Weights of a small transformer language model.
Size: 10 layers, 3 heads of 32.
Each number is 500 + 40 x the weight over its row's rms, rounded and kept within 0 to 999. Layers, rows and columns count from 0. Numbers have three digits each. The size before them is the row's rms in percent of the matrix's.

# gate: layer 3 MLP gate, 320x128, rms 0.0862, rows 124-190, columns 0-63
# up: layer 3 MLP up, 320x128, rms 0.086, rows 124-190, columns 0-63
# down: layer 3 MLP down (transposed), 320x128, rms 0.114, rows 124-189, columns 0-63
gate124 103:502478517546485392490496492524451527506465421545457512465479441508486517529476393479468464467564498501462487472548425552480539492471461414471477532425529551515531482486524433508548530490513512
up124 094:452492543485453444580477488528471491514500487478562556491508515526571441580491533520475535466490522453512549527475460481493506493549517553511508562545531511488455442456509493445531464476552475
down124 102:517547585534498504452473540526486527497476517495551554593510475466499447453483408501425503463510526515496460474450527482572461503560482551526502552487527481497489520475490562525601556542479473
gate125 101:520532520473489551524594489559474552463565546477497479502437436551476576411541529456544495504535506472503524545498488482476510553510538554473453538489513542570487488517409504532495479466504497
up125 106:584490569472548515567481517474490484499531478482393559523588513468475412490470448474461431510531475516493492503513516480497484485564476496420468470467478551522538499509469515458544534544491486
down125 107:476483513439544513517493488485452540498526512465497535485473437511486481480488435465511604483535561481516480508519515487434521527550546523478495531509475523486510587549497476524591494502437541
gate126 110:564567472542557536471487500535456506500492512549479494471504506519517495542466495427555512536578444473523536530545500512491442447456469465450534493498426542525540588499450487468472523545513500
up126 106:499489456510498522516421521476435475494505526504490514479449467474540516467458496547505515434513465491558517466442560486489565425550472524469491579517518537461434510479504451506474473499467603
down126 102:481543544483494485440555483508475542413446557556541527504491477533546446542500540487524466567510532453554515557530530465525531471473493455484495447516498503586521490491548478438572453601487521
gate127 093:484490410525439558492420592479430456519452523533501598564513481519483504481522502454484516506525479521504479457567505499536572482494443526524495499483491516497475534454497494432550491461428513
up127 093:503500503552457468501501536505541496507544578544495529496539540513439579539434444505551521497486489545503477416530496582461507521486547500509557524551550469472483515510549502496532522599528481
down127 096:527467543498468533477477444501490447523496515452608491523552518540518474520496578496436555538506633509491468575560503493509511459546519459463473452398503572506506482487495477498567531487545518
gate128 097:536497499550575563496465503496548492507510433485479517587477457559518518441518503519505520513455590494518598497538506499516563551502475489511475449465505580541513571534458442487465507475489508
up128 092:546420450492491483571525472541564518502507495527521585514482542588485442563458487551507469500476525555542539499490527552525501510462478550496526501498479491470414550435544539489466544473481553
down128 093:451408477526463503496528505549459390480464531450458474505569493442539474438573511520448512481535463457489443492556459450512488476511452471477493465449493477539592486445522522471508523520489446
gate129 099:522510501495478541526502493524468435531573510495535574478448547509440577438568505504469520498484453528493519409476546540540484543505533548519547500472547448457439470408486513493418453454565443
up129 097:485507451467517538495556433422516515480508531491511506505457538554476479456492441515544564473401474561464536497539485430491471501506529528440549574503506434493414490445483567509515503442578499
down129 098:578499477505511439492475467535518529440521562468549476572540483471436526505466556508502468479513454541505512497543461471465579551526525536507398412491434513398553548522469427548517555508470462
gate130 101:617419511476489423481501482481448483498579493530536461574435512539534475538511527526487474511455454505484532508534526512520450471459477465417566500496493481513544515494523455548420528450520465
up130 097:516418545473470508553522432505480453495476562466514524521440493447540456504455501495469490473519509480513513544332452490511516463491494335491464443528504490512497503531528535502552451511478485
down130 098:420526518542540566531497551517500542449453542535488460513463580505490518523467472576531478439440555521454511497564520539463462514507536511490455531571501564540437503504472495488536394517486521
gate131 102:591455479479467492486486557522501537517490553470490560516512459530411561543505452456560509493569484525416513475519429500530567530543554460469524517492485540503554509467494431427457500506442517
up131 105:473542537562532551482520473522433491531525481572455499538457505457439481473489475492496426479497520566520542541569486547575449449501468516597523476526517583510483500541466470561490503477507472
down131 101:460486520440467516474578470483501515549461502538514516498505528535483543538492467489494529560520502505455478481523464501534560490395541476538513511462562464523463461523487448496426477482536558
gate132 091:455518548460550492474465460464463487518525497490434474547494477458472537526502489517393530569505491504475486503503498480507496547447505383481498455481420520535542493519413474541423485507503555
up132 113:498417405551537505511527540508497565539420528453494489495432446536533543563516506578505516483495474523489490399491506558451546459476482555511541549550506471536501463475487513480565464475520497
down132 108:491451529530469512458450518548524525571478469489486484507449402518484520600498497516476476598546461544457495442498429529496546507461493507500522507530422547555511511559426488473467424484513567
gate133 101:565513441441539510498514474505455472532525491519443524452558366518571509479453495478529475471471526525431454516470585440487507527465436501493485490473433493524485430484488484508511578466534488
up133 099:488474549427509529526459516523535478533517485500517546517444555549524517475425414544538548493497471431471574476461512507540499509530470491478465509510575456496502545491542517499451554531485497
down133 101:568432477520456411472469476517571402510585535522516526495400462426488488579541518511488414557483528461531431525477515457502568486524523547495466499537507463490524525551506554446547466588469450
gate134 102:585556490566496456511554544538503518500607511415539461510473521493563505518510567476493527573526465507502507515535528469534503549488484492488529526603468514575493480471531506448484476461579483
up134 099:507476570466515478524519619489568441525557504549447581502434510487499491486464488472569492469577530525611470480541505526498472430487536498465551477512501530466424534517526491492468503526518491
down134 100:489546540441447488506544451442489529596500535536519508448529439475508517497551421491463474499479442459512490553477527477487476488459559435428473506495472480539571560535530570506493439440543544
gate135 102:479562501499507512511419471503538534394483472466519503500477503486460513485409504558582444432519497511512386413457481505514517498514443474530505514543458481477483510594489544490499503491537548
up135 096:461503518596532521458514525451583510461537460487455456463491513540524505488511559549519473453478430479443442456476516489527477488471501489483546442508405452516515500460521538521523449502447505
down135 098:553504475453533452549530542534456535464490544571501560496505459532527491487538447545546499529490545518539564610519562523557515509508567536471478522483503564441474570481449505488523497523540533
gate136 096:502506530613494558489520471458535425518503460475411490544472490533475518509491506509464547489516479489498535536532432536472446497515543519450498494492463478534564482566466497430537521508483553
up136 100:464512514577450464545503535447493494466504496499502510503454439542520417494517449481496595561479500536481515504510422521561456583525531500444529429568531457534484460444458522505443445548591511
down136 097:538462533467510556446540455491540495494544500506481463561495571446458517531461509466529505467514476515518527463512539543422474468484542465501478492444523535471525551480442536483424499469474497
gate137 100:514471449551479491536527538510506587418481474500540491444558402499541509509484532583443520514563481518439445536493514492507514477489525487451522542510508439465462521494536487509450510411493468
up137 096:555481469568470524483467507520415499520430489496468464465527517456540503542540515473496536524438532436451425439526605503415462460525532442474506505553547480471493531507534504459479560499471508
down137 101:472463562516531499527488477476507491538494508552602542528510514464493479491531490499501530513515469523504506543505484449540565545467457460422516498490508469614537478482538469543571448433484465
gate138 097:551472455506523502467466508553474508502563534528499518524497469435414495490503529519540487469552396460499519454454507473457546554452432510439521567420519494562469482555441508465443513470430475
up138 104:456460484504505477497474556522445485500565414533447471457538513542513593511466541458530436547513591532541470447518475483472564500459488550504514494548494577452557456532517466509444458443451522
down138 104:424514549488525472526463531521537468523485548444499388542501532514471462488489415489523487473475546527467508485522483503540482547425511407404513553486443472525583535518491512533534566470463501
gate139 107:428467422460495456474436468543580587486491554568523500557526539444511509513522536488556497530490498520513508464539441448468447591505494464514570484498527482522502501538433501529536473453531560
up139 105:520490453450551545415515536503496496451577486513554446528494483573477531517494494521559432440497546555523499544527414563525561524522503543552483467507542522526514447531489558523525495499507515
down139 105:524621427491505566527514482539445464479561522496483479448448454482511452509541488533456431498489474521498545582466553551506530509487531535453543523452510506481497516525464490468488478521480476
gate140 098:544537418500549581507540487525495495504525497489461436508525465545497485525433527500458504469472575476424476511579457504517502458525466479526514477501540500532434541468468494571429538491522418
up140 096:467562450489560520484503508550477478446523503511438437512559480530449515549435512494566414501498530500418488528525504605531490426537497501518526512510496454488441565440548415469486581439479470
down140 100:541494518539555459472530432501507502471482510496450489522509566519479491500491504471495507492482507415474500581477466511465540453467485508505446582449505485568457500458489472416506543435556415
gate141 108:496496503484464534528522477535451515430491458560387505599471480546507491528532493510496520493482497452490444481505460524587518475514471495551496512495570488518519463472431391499500581480547507
up141 110:481438481482488567504571569496528489558523567501515531488520467462506511445541504520520477446522483524514509460494516555487491530514532517513545504508448487543485565513465510587465493501485489
down141 108:532492526485544455483481461531506448478446563488506540499575526464539541536460573521517478466478492504485526386511526552525487518481459505473439572520449552428493547469416494498489486467526515
gate142 098:454485554508553457452495503480550513556550459493476495439467462524432577514548508505494533520529451501487443575499445459502534527458431543483519534536450498474504482552498499524500526514509471
up142 094:463517469510575520534490464485502533443461495425529543489496456434501518485520417487516483531473532472537458511482453460495487441500445458497515499478459515472427473531509527452553583453423426
down142 096:491491509487498458474503554583493573484470484515471496458567554513496519514482532560489510494485469503514519459557510535498506581490466559483478497564540531541586446518506464548480440544547475
gate143 094:517515514533410547489496542473533531420404495487514507507412535449507620535508521527481538512570480513520500514569479540502531441556458450532517477563527521477466529453522521451465532445519493
up143 095:439520566463534498495490473578538499509537465419488480554482478510446435476456547502543515518585542453458507498530553466500507427402484523567449454452491538496483453518474548479529497543515495
down143 096:488492494518514422546569489426458462394511498499488467475521553542550520553540506410451447516460580520512498515506496525506476488522569483459548471438509394500459557466569493501572555509500487
gate144 102:503493557480515499544503505497459532509426419560463460476468563530460520498454502530534484555476508510517507441527545524490537550512452494523579548520525443520489520430436476555547510460544488
up144 097:551524508483553476511535494499489469497562462544518530502480475559549498423529495497422510531455453491554505444546513533505497490504574429464475559531465420502538491504506500523485475509496476
down144 098:470509510591544526518528459533564504497484510486458494459492474491470489515511542567450567515450577485533508494499423539441502515477483573561477450455559497455460534505496355444524464496539503
gate145 103:468553512492514433483521476472436525505511489478528446457531442449542493462561524563508493562500552520533527506485440507460541490542531462525501511469526459473532537511498490468489469540540573
up145 092:474521513481609533479501551511500509563527475486505486485494509467554474495550514521565489426555527541494574479543474474459429546575491541504501497556523533524504467491480454511475450492527500
down145 099:517461500488411454510489410521520393498528478449452537483480449496515569475494523483490490446506558445529474562524548485511487447458504506505543502435444447435480516467560475448503526495520525
gate146 101:518498535474534527551504497465532511543499533501506477465586461511462512473469580437497539500606493527534552501467445549448508546500512517484470496496552461562519574399486577470510455424557516
up146 097:468523543487552542569527537485511517534477532510521593475473544539500445550442505440468450583598566486496464485552458488535549556540484523513585504516525508518463511488513537480454478495520497
down146 098:543529523470517477464457457484467526502527481507511455409604361475443448437477518474545549470469487502497500482488494534522516453406588520468474500472472526498456521423521567493508506469506525
gate147 110:475481519550413514501500517586425551496554535523435496529449477462515571427524478498406535459521518456597501465570493573463537464510555496479414507481520519544470541482481477476499552584462478
up147 118:486513546486536481516507466484511462512545531463550538461438557534528544530451562543451563511513532498511485525396516497550472439536495489469523444572516449466433503581527528524501391464498463
down147 117:500488498472518458576475481498471485457492478524519509503516550441470481408563494500514506467524483526486498510512493559504592432524434549443516595489505469577466486473462465556507499514449458
gate148 097:527498479560459432574506516485459545518566486521485529495522532475514547507502497433503561507584522524465547486534466480490526510535491474497449516573485510499539503561458505440507584530500553
up148 101:510479516560512528483524511505599465515416495461549553468490476473436517542490434468453499498538523450485476443482525475470530489486518473523465468488518537494445518515483533451438466520416531
down148 101:477539426556467433502529477540460531505450484519489509520553520444509520521439592511532554475512529545479491555551516488472444476480480489462511476537526432529512544492473427491529492546616536
gate149 103:503499457487497549427513541475528630394467480479506490429532533504548526538446526525425460451541441481556501546551470575476505578562518478446483450523498524472472496518587495542482483494494498
up149 095:533500558508508445494572456473631469469532473502462538468480491536460468476449510499488481462542449526558537594520514441506586478495466477485474483506473504534518391562528542466491521510501528
down149 096:535498504482440423518556549533449470497566515581497533505447493469537518505486497518509484549469558481437470451528543512497496491505560455495555528508479485363460517502441498489511535483547533
gate150 093:497537510544548483459490523521530477493524517551387472544494517442557497494489557510479491582486490536474525555491465425522504506530442470502456514496437544514527544524475478432542478499573566
up150 093:512508476528465550464542516504555538516531591460513546474511477553476436513448535518564492517537513502509550492523466560501491527498428614509497457542515523473469460490486452469449475485463478
down150 092:498510554440465504575502527467480400532473445514494506586510542488522525481474487565481433436507481514523519517537538475499444504498516449498543561469495558534508518519528568542554476602448527
gate151 102:543550504592484507488460506540485618509467512546499569541523513529467535508485544538516520535542472497426543528513397583497551501540519588528520479567483519463481431505476548446526464478555483
up151 102:507530517417468394448529537498490511551464474535472500522545530464492560526537520495495532564480484532529568490495512454514538425522534565487522559420477522511513452492605473536526450494522521
down151 105:477439507443494477509525539438544447459493508454473501487443483468535455546478471492491463529424487561493511438529512428474498503517496442439531540462482477471486577526523465515450477481420509
gate152 103:530496511522451554483568491541566586441518461568509489570496446503471477453432522517505420497523416444483506535454470468486534501529424532470510496544548503521441443461488495417503468560552462
up152 099:489505470540532473519490534547454497552551468493570504552554489521506477501487512440506510488509450492473488502573494510441493573542465509444440547505414599577448505519523575547505485484458504
down152 100:544527497480474501483525515473453566494439460561490474556443409459537459540483483581537425483538486383484463515537503519487499497511504510466547432507536485492513536484520463430513447471534503
gate153 101:571534489487570506473511552538509497523486565569505393499503474522535490486559575527488502477469523542480436478587500490561476535424513419401466495580443565572503475491482463528502478450544514
up153 106:457505520439561459541464580524533486473490446538502476593464432595414443484483559490510471498492447486464476521539525449537553506453544469511425511498548552520482560566527514486502577520483477
down153 104:434460490532527474478560486523525517449551503499534554541453511503529454463524554485487511546504514423442576580490536488415523528530529490454543526492560472452482575540483573489505509480555467
gate154 099:484538575446534516515488507493497609492515509603421478477494492521458493499438410450460477510454498529475583503510446460507503496515466472460480512546480543542447463548451486480475491503538436
up154 110:534469554494557541479527568449510565457509486579497476492457471567495453400491392494527519489474528515402529565477541502513502510504450510511462488477489539516452490479465571445535453556478480
down154 102:499422516541484502531525489419497433458484485525455527481494435477589461564474517506528545483526492476487541499451463515520457552577489546507501444471419464496489465450542509510546552559432473
gate155 102:445459496480493434527553496563524522587461548498557449433531509495532540528529539510464465459481556476507503553533503565543420479485534554466551507484477464511451489469466454535505452521517473
up155 096:486461540468504497578449475472482551490513516532547574497458579526500465487497481514496435499554497567498517547419485494501533453511481496508542518556443469477446450462539487518506513545465465
down155 095:557462590452547493469490409490484427561433486518515440487591509520558480488462414470457448467473464499562530507513437562481494470566517500524453509504503503518445475531485459441546509496504465
gate156 098:460496546551591441474514561464561534530484431505554489484505525536557505504529497598525421523551506636543512496540547503515497512476503560529544498573472562471464514493509481500529448486576563
up156 097:572441488473442527500489506601494445506535513570470559479554446464517488509488518503564494497541497464424417560515516578429503517493515539506493470487511467521529568471458506505514474546540511
down156 096:496507522505514491554501474418594596529527474473524460516408486475529471522530512511480466478536528554519564485517467553556457469552485459517500560543517565609436527462547454471510534429468511
gate157 093:519465482501492468428568527485552449462456517529576425525504504448526541430427506521551545495509471470475386488508546394496486478572527510472517570514519495508571510544537496481423545521506554
up157 092:465554509538529415493516591522501493534459535472443512525503531509517548522547497501519496546450562521505499482510532509485461496443503525542443456418461617534542502493526495554512540541466568
down157 090:525440504528465515521522507472435476513517402454550530483537461483508495485524546490521513527496450464553497559481481472520529471481559493465508503577456455452453520467446480484559471436515459
gate158 099:525535505428502602505498491497524494528554532473462443497555466482516514539519506423436465493545514533519478496478476476546530474479515422506421412496463527482477510494473483473531475491526521
up158 094:454483534489489528551530492457484482452555508475543472501542437470528488574462515517492521444458408479494491584489499509452480473524577443481524510498434497495502420465524565540580592557486493
down158 092:538494475499488517492511558512509560501497465560520543499406521563482494512550461565520470510548468529520571492522496514475526491450536543480408485467509512525523491518537507545437534437526514
gate159 103:489515452532487531467469559517489536506498460569435522560496501516542552498497483535488532470547566477496473431555535526507512448465477470526522546546499471612519444475422507479483480540462539
up159 110:503440473494526522553457464459550463414490476427468503508424505491517513477462490501536539462480447526534513591467488418483524448517473445511518492442463533567533465431537513462465447507467419
down159 108:468506509556493512548501441488531520523503502447545499451509419570547497490496522535390471543492498515511587462536504500514536483466511521457467563511459395526533451440515486475448478563481537
gate160 099:452482531432501429543577514511507427506423473520494515499446504451495560463553523596459404528449543493540481539480431503512470553548461465491558515452485460544492507532487461462426469475479412
up160 102:565427464523535467468513475447461504471565470513492525545509502573473479540420490509582528482535478537500457498436459459436614493467486512450472496525468469557506505496484552487475536444491467
down160 095:479544545463455488475471491519584381505520497475503488467450504497450587539526546577430487583477509530468501494500502488508463549523448465501517468466484520636561547530511550480485527485477460
gate161 103:458534428496485531485477476431491448533396539479495479521593520489525503491483471538476454465472498496486452462514557561484439499463492486491536450533500482518427523420492433443501439533556450
up161 099:427482499489464515497413473573496564469470480547508516513458498471395505465550550491506513491472484504514556585538453526476532521410518471533496516523470506498454535524474577538476439523536507
down161 102:544488509516493489553500456462596555528505435489459529480529468464508597506482506542560443496519510522509464488558529470479449491548570563531557513515514440489440422550480474523482529539516522
gate162 093:425631467507528480423522523569510496591496477504475559510533517593456526445532460547497425486443484508534551484536505473526450461463541512488505530529441492488467525463537516554538505524516480
up162 095:568499528515483517477513491466488459464417480450480479445539479528427522495639533486430490461498425513470459560405473439442506530525567560495482565438462578489519481524546446450439537509551509
down162 098:499422578499556501584467464431426488525492510455533452523475486476562458490435601509552616571568563545472494465534479507498503500544454514545454442498529480473522534575460551500498450508472500
gate163 103:488484506465549483454493489526487481393501531585473482445513484467520513486464513469519501477522484533504529476433473519523525448511492537490544485483431526562556535526483514489490444560489464
up163 104:666549497488578489445542517533469509492478541412477508525524447481515466487470470451546551486495553491461505525539453571469462533577443474505503527511513580451464519496467534526510505426415486
down163 104:497521535463532515499522462494543497431473482603558502482556441481476519461468495472575515457484461497504514560517506500525526466457457531506544490511440498560521580446538532515523476508494536
gate164 094:471518582519437505470468467529478512457406531503440486465454515561566504494543498514505488526514556514558471502521463468528572458497485526497502443547549494491529530535487401502478473538462562
up164 092:470460527503561430539549489565469532454508542429505582480561484502485480511520551526530519462390505457551460525526469435573488517552503453518490495436502457496515530471553493526515524532604467
down164 091:472505473527459558428484503489498567487472510565419475443428531511545496460494482457478526411524562508452531467522495516550525425520470505459417512468536488469450469532485489528435448494461497
gate165 102:489532500518507468444429489459522462513500503506469410423474464508472511487412468532463513439472529502466606468531566465504601516479431496530455508420473485488471456551421480454480485536588533
up165 105:568449563473538533458397539432460527439465476505504541505416504534489491475461452503445472503460499471551574414483467422440514500505507525456457510464486505491507503488520555475475508495535499
down165 101:439478485581485524482433510474441540460580491482514448509521465547510565509506553543549511469484554564488434565527497491517475409541475483449547465502478439470501499479508463442538426565499466
gate166 101:446418492549484446536503528571539536453473538472547516535468502462500447492518526483482509499532501465513461464485508492409520528534496425527445460493500551549458439555438552455579456568487522
up166 100:489572457406494471456405502467591512490558593568488499472531464544516507484516472520449555457487477499570477500511480481484462510452471439507524499446495486537540494506517554517508488494538539
down166 099:560543455505475525567544530555548455443516445529529560494509466560506514490538510483460459480516513529501550605580504427540480588459479502434533540467484552454488540560521486479462534488503506
gate167 098:500457473480490511522473444428564526499541564520521483481500410509534513545472531493474452552494542483444477488452496565478482518514504541481537536566522493544479514499509482459457499517513494
up167 093:523497484522483450419548491462532422491552501527495501487518497480539471562477442493425532500549534508515470520529581421458477460497498480503577419527544437527485575429548488507514480462475520
down167 095:536454594452482490466490521448449573521468548508549461510495475550546495500485554498488463520487532468504495510475394450549490583434452528505469525508395452515511466546487517419576527481522440
gate168 098:445534543491443490469461422537479498487471444489491506511501436439581438477506452531469447506479533439494509448552474515481567448523559449496513466481465510498553494508475479550441520490497549
up168 098:514525509480512461494491523553499459504579521496474474458467479452499564477459519462490529523521437471516459519516448552560561550491541447485435578471438462494473513491492612459560489477541544
down168 099:481542520461494531527465514450435496518408497543462495535482503532504461470524507500470484530489465575513575451586442405515512543461483544528478490441505548451512534539463542542505579442516481
gate169 101:566473528500519532476503530467540574591527531537432539480451447552441467600462489535478375519581510496488450546518453574452498505515463496497462499499478495475514506536513460420530512490484459
up169 096:517496482544544524461504502428550510507511495533483568507575470420443563462533421483551506484506458504490497459522499514485502549548522536477420519522490479558470476512489485448483526425562519
down169 098:488472486512491420510459518434512536464555501467534542472446446398487605459504564505479457486469550445533451526544530531522482545547550414503507539479489547423487566434581540470520500448523514
gate170 097:486479503518466534472502505489463518555557457594457433523419478462563571555443472541502516418481470553470410549518547540482609530479553517521530452540449510508480469531447482495432514484463508
up170 098:432494506512513499479482499468523491517442426526554525474454503484535533413518553462564560511508487465504429529564538460521483487536530576527529442519484486529518520520493484486538463455430583
down170 100:530567511526495466506483526555542575504433532502507509478554516465472394446477567459539485532534498530519497526402570501590514463523487556452595525464528516527500604519536497511513521530471498
gate171 105:559549497531521515574428534515540527536569507494456530564535541461499550504487515490555489510519450490541475502574472513483463473572506577558537533526507501506547440472514493446499546476581465
up171 098:569500498504498472469460399476520531463456564506452506495447501459470555548509496486508538520480497528476454432523470457517496507485507433455510523472515540463496477531411511541485471480569480
down171 096:498512500510508473443520529510484433509519417483477437497471528499523514513496453507497439438615425453569541516526505458568479559487479545509488442461449487510461526482575581526430509524503467
gate172 102:513561470460485469474446448430474540511466503478485524504480531435497541524452513486390575534462487448435490490507477480467450517517546478432553512471558517565541562449516444531473503514605455
up172 098:464513525453496517510485501491507542485486459490499520529516500552474515486553504477514517492482534525573470425457487449450498555446559470519459502432570414501497525429513498558521489531564516
down172 100:523537479574498434584516540431496514493568561509496452427460465518437464516507531455510492535500506524532498485457440518524453523511563527513466511477469485500489485523529493530483545502421419
gate173 096:511496472499471531425519439506525514479435533537443515493432411419504478499472535495472505526497503509477487462471486507511538552438501454443483441470537495506552575514473540520502528507506500
up173 091:446509496430474439515467531565570475565484403493518612451486542520511483530485490485477484520411497567509481556560539487542524473473495544541520498496538480442414469534503475514498486475478564
down173 097:449469590529496527503483550477527466570545495466537482472447451515475434547480502532570517526546586492482514460491463473528547521558588560543537535502531536517471516557481490485521485503522472
gate174 100:458458489600477483502472466494493516478474504515506514546500478477490521517541515497439516545455456491490525486493520491554457585497563622475507440511397523523467520448484438437470534552502544
up174 094:447570565441521520514530516578432532513512445488448447541545447487545471472425527538508493460492431494534430505498453463451555569509515485465534505473495520489481450508491483523416556467497476
down174 096:487472487453448464524492551419525470601512504542499547462490565508420527497654500520480478591462498511541545524479525488478471438501533504524495542490535473526534468484510512455544517481514547
gate175 101:472531452564634560497501433504507528499533548455485522566515548486526469523498455472475474546507498536551512481447452511493481561490469561443528425507495475492464518443506516470511493478581531
up175 109:498563505534490493489526472434421457394451439502500493515508490469555473568484497519506415556520544532466537501464452493528403514523542606413487462499507462412509505509528479487533461468524571
down175 104:489492586472424498508474455424493546519475456503482416494590509513512490434513461476493423433496540468568544527565467564508457441509464559489440464424474523429504546558437501617504498440502464
gate176 096:487520461488512468498420594565462526513458523512422614503457460527462537493501448471483502484523501454487539482621483528471506482476529471518465488522520542517479450466439475520453569491435489
up176 111:496503515521530504486478512527500508541543447584494506516446486413491531520565514491531443476517522482551438507454492476467560557527498614493520491526557536519521537507473508464526485427587485
down176 109:475489531446513454500516597490494539522513539452502456509511501503533468408542504437474458411474525524526491478514492481477469554453468492482484505498483499558479611495408505558537487542521496
gate177 101:536516491596526513515471464452485517411513563409465526485469523511489502499489528480453469479500484486487518500419461529457503461510503432499415451503536466559495492529517461413472453453476470
up177 103:519523542500487517480537556471522478514479516556501459595492432495457470465573445525459545505591492573583487542488510497587461478518479522483482516492474544452510500506525431485551509497512558
down177 102:471529520456458525514504553493488504554496504500464463458493468470554557465516514542517525489451529571465531521436578449617485506566484531463538512508502526432561535523474487560460565484451508
gate178 102:492567552493475520523410505522497540529472550525391472516511459425506480505452585460494461537550476484520497510572529458520550478481478473446544507563386583594498513611470519488455527458483533
up178 101:456496493454459506476507539547522531496418525490522471490515497536547435489535576443531540453491527517507507469550427453539571468450522510518412541526484521561535438461479529415537518500483503
down178 102:513497464498494517580539463509494384515516487476521484456488463481423507502506399511551459541520505518447544485409499477508531535542543566506500504515515499433525544537454459433430476507579546
gate179 098:495526546556441499519486432500433456567504493543444484462563464473414477505489441491405440532547556429506542454536495519424505558593488483451466467493504535511533547585546502491541531549516506
up179 094:568520504534551439514509506496485518472508503477548485527502549560542529491520487526472540380544537489504524483519492575482450521498455497561453513504520516402519512509507457542462498490445537
down179 094:465519427488446482463569473557579486532502497509519494515535439460474495508504516413510497504584476464483450524492474466486472500476486443488482541514472526568553549510480524519525517426503486
gate180 103:482502558464557510474551462530504521519506502498519565514493505523563510536484495550495543496513460472436465447481473479535421505493497408511495462458503476527485588433463422464450470544492527
up180 105:536533542492489418562506485514572468412460404486520499444581512533472451471494538490571440496482565452526454481546562486468477438504546507520471482523493515566489484506478495506458489496482564
down180 102:529456510487470407489527575533455430421528511449467503458438519504465538523463508487513541524488476484559517410526520552477557447446481490493416518556515532415457478559483472464462472462466472
gate181 095:510572487518569493465452483480511486510490517492514503556563528522538508505479462455543573456523493493488538514538491542557504543542456529482510542548534429507457446557499549498540487459506436
up181 095:465553448513491463450494509522499492502537517408492548546503468501472585528540492480511488564537517425550493498555441545525551553509482537489539539494478417612501501572459519497484449539515517
down181 096:611554487525552481498390500454499516490506510440502538496522520455453466475453439535534518505478528500489471506470458508489452486465504475518536470582515481425395433464498581466528502457564511
gate182 093:451516542526499465468484502492478483552476475524453465460460521505519562511436562471466518480529491489426504492546494518521517485499445488566478551487503438521458465510496478547464476558492502
up182 099:548468459542516507547469442517467519484548490541485567514523475500556530509489519438496486489432396525550528480513484553488522480478487498505517488507531520536493512489457513536518521453502593
down182 098:454493563535547465526523545470538551549431473551519454461459461538467533488538469453473470524493550465489524531487480576486505566544504457523508484476537498528433524530589565537501491541448487
gate183 101:463496491582560542458539487479413499503563492476535518482507475485527479445540545486445548560517538473547451532502512553513482491521536492502511503510541471524479555502426500518409593479506510
up183 096:446499472532570556507557474528457507473537468501537521449505498457535487508444551467477482479455514503563442503485477500562475537499492505495466520434491462452436491560507560491433553466589496
down183 095:496517489480446461520483508441516521579471545537513525454540564409462449521534552516495491467501518447426481506450460517563530445440454497551491516566512542579496472433461572514541481502508487
gate184 100:540449464423448485556521400493473569490470492457481477531468494458563431522523484484493477535480540451489526445458459436477485507475545531459508560473474466500468472478555475428537616521509564
up184 093:529502505514420462502491476478527477518512453492484466505398516488504521557494525442502530485451484528474475481493439447475462545466460467445434582568542514464591547472472500471489494542494507
down184 098:421532471519607490462525515514491509500418532498522561542570494580465502467503477529486479529516500486506521490496480477492494580475557457539540486455503449516518541484501525483471418492500459
gate185 097:438525499522523467498382497541535474457442528523472481517462507542482533589487513503403530530520495506510477478505469463462486536507532499506580471377507419507551514463446518532462505556493547
up185 090:511436512489493510524525503465472485573420458491462481516486533528456516574557567542534566521531534480440544539548496451463517412567482533448491510503603503526491541461544491474444463411507506
down185 093:513487454432439467451513462576495440482502559482477525489456424493564378477464507567521511438549463519497438481398467494474527465513452525488520548480472555526495593556486544489456565551508442
gate186 091:494506460486546505572483488540460519523544561509450582526543444494512502560462507501495477440446450521457468454457530580483464596512498496509482425499473472447525471491482486544469504535496470
up186 090:428505481472470477481490523543480520482524458511490497544491408490466483527428464502492485472523502488494416491434563557499472542508462449471518442525484506506540533544529506523570515487519428
down186 088:515533564550540464546438484471515425582481445507491535553529545505471472471508505481507425596538501426501457478518490547507490432426537463519499460567486531611540554472505515522553475534460469
gate187 105:498541468439487527544494520562441506453500506512475536553473452406530514563526465471499508567562485452507486461450492507526560503449481499446541465559516484513579477541466496520471617531473557
up187 101:542504487477479558460579416505489487459507478518506474481612557447562467487546507474503565480510448534482512467490527481516414463484532559446459503477549529476480539433570430483503471493483513
down187 101:476539498426503519502517538539560452466474522470509522557462494490479494530454500519480500470522457561512551498504544507518480562538427492479506464479460539473501546533487553540515478459487421
gate188 101:489527517473448490439489489524470529599531507521446569499548512511484490588488493469461542544562443494510499562500506498509515486430509481512470449509581447535511483458451472545508538479511516
up188 108:450464420472477499529510525429547476428484529551450486560583472486395513495507458449482490434442464507557484524526529564476446554504503514517537451442544523564451463461505519486413530512523485
down188 107:509467547542445513530507466487493513548429520563482562519541543572554473555500422436468498527511463470510492530515483522498481499519507519564491513524537511490544477479448522556574513515451464
gate189 093:452549465505492562449506498464486595435514486440537526485461485499448502491509485464540484494478573514435474503571444557512572535412515534520470516509469510479438485543550509475543489496495538
up189 097:522509455490498500484479552473474434561555516467495532454481513574562467513535468512506463441474560481528591540495497439566527418496577506470496451513516458472473451505493471457487533481499509
down189 095:548454448498448504455557504466504498523537488548463465513557458389434449571554464505466482500497498536470495514491457513516492492518446501487474524538532539572501536601534457526517485494496523
gate190 100:537520527591507529511474475523437505500501566470436515548476539460510478462438544496517522465583463478535602473584518484553519558467458503563566489503524608548543544523466457508496453445520544
up190 112:517490449473504427495523489508518540465550520458539429513425504492492491530491473538414530540536500441531500490476535494471500490569482540414489541438551513531480462511408519593469507487484468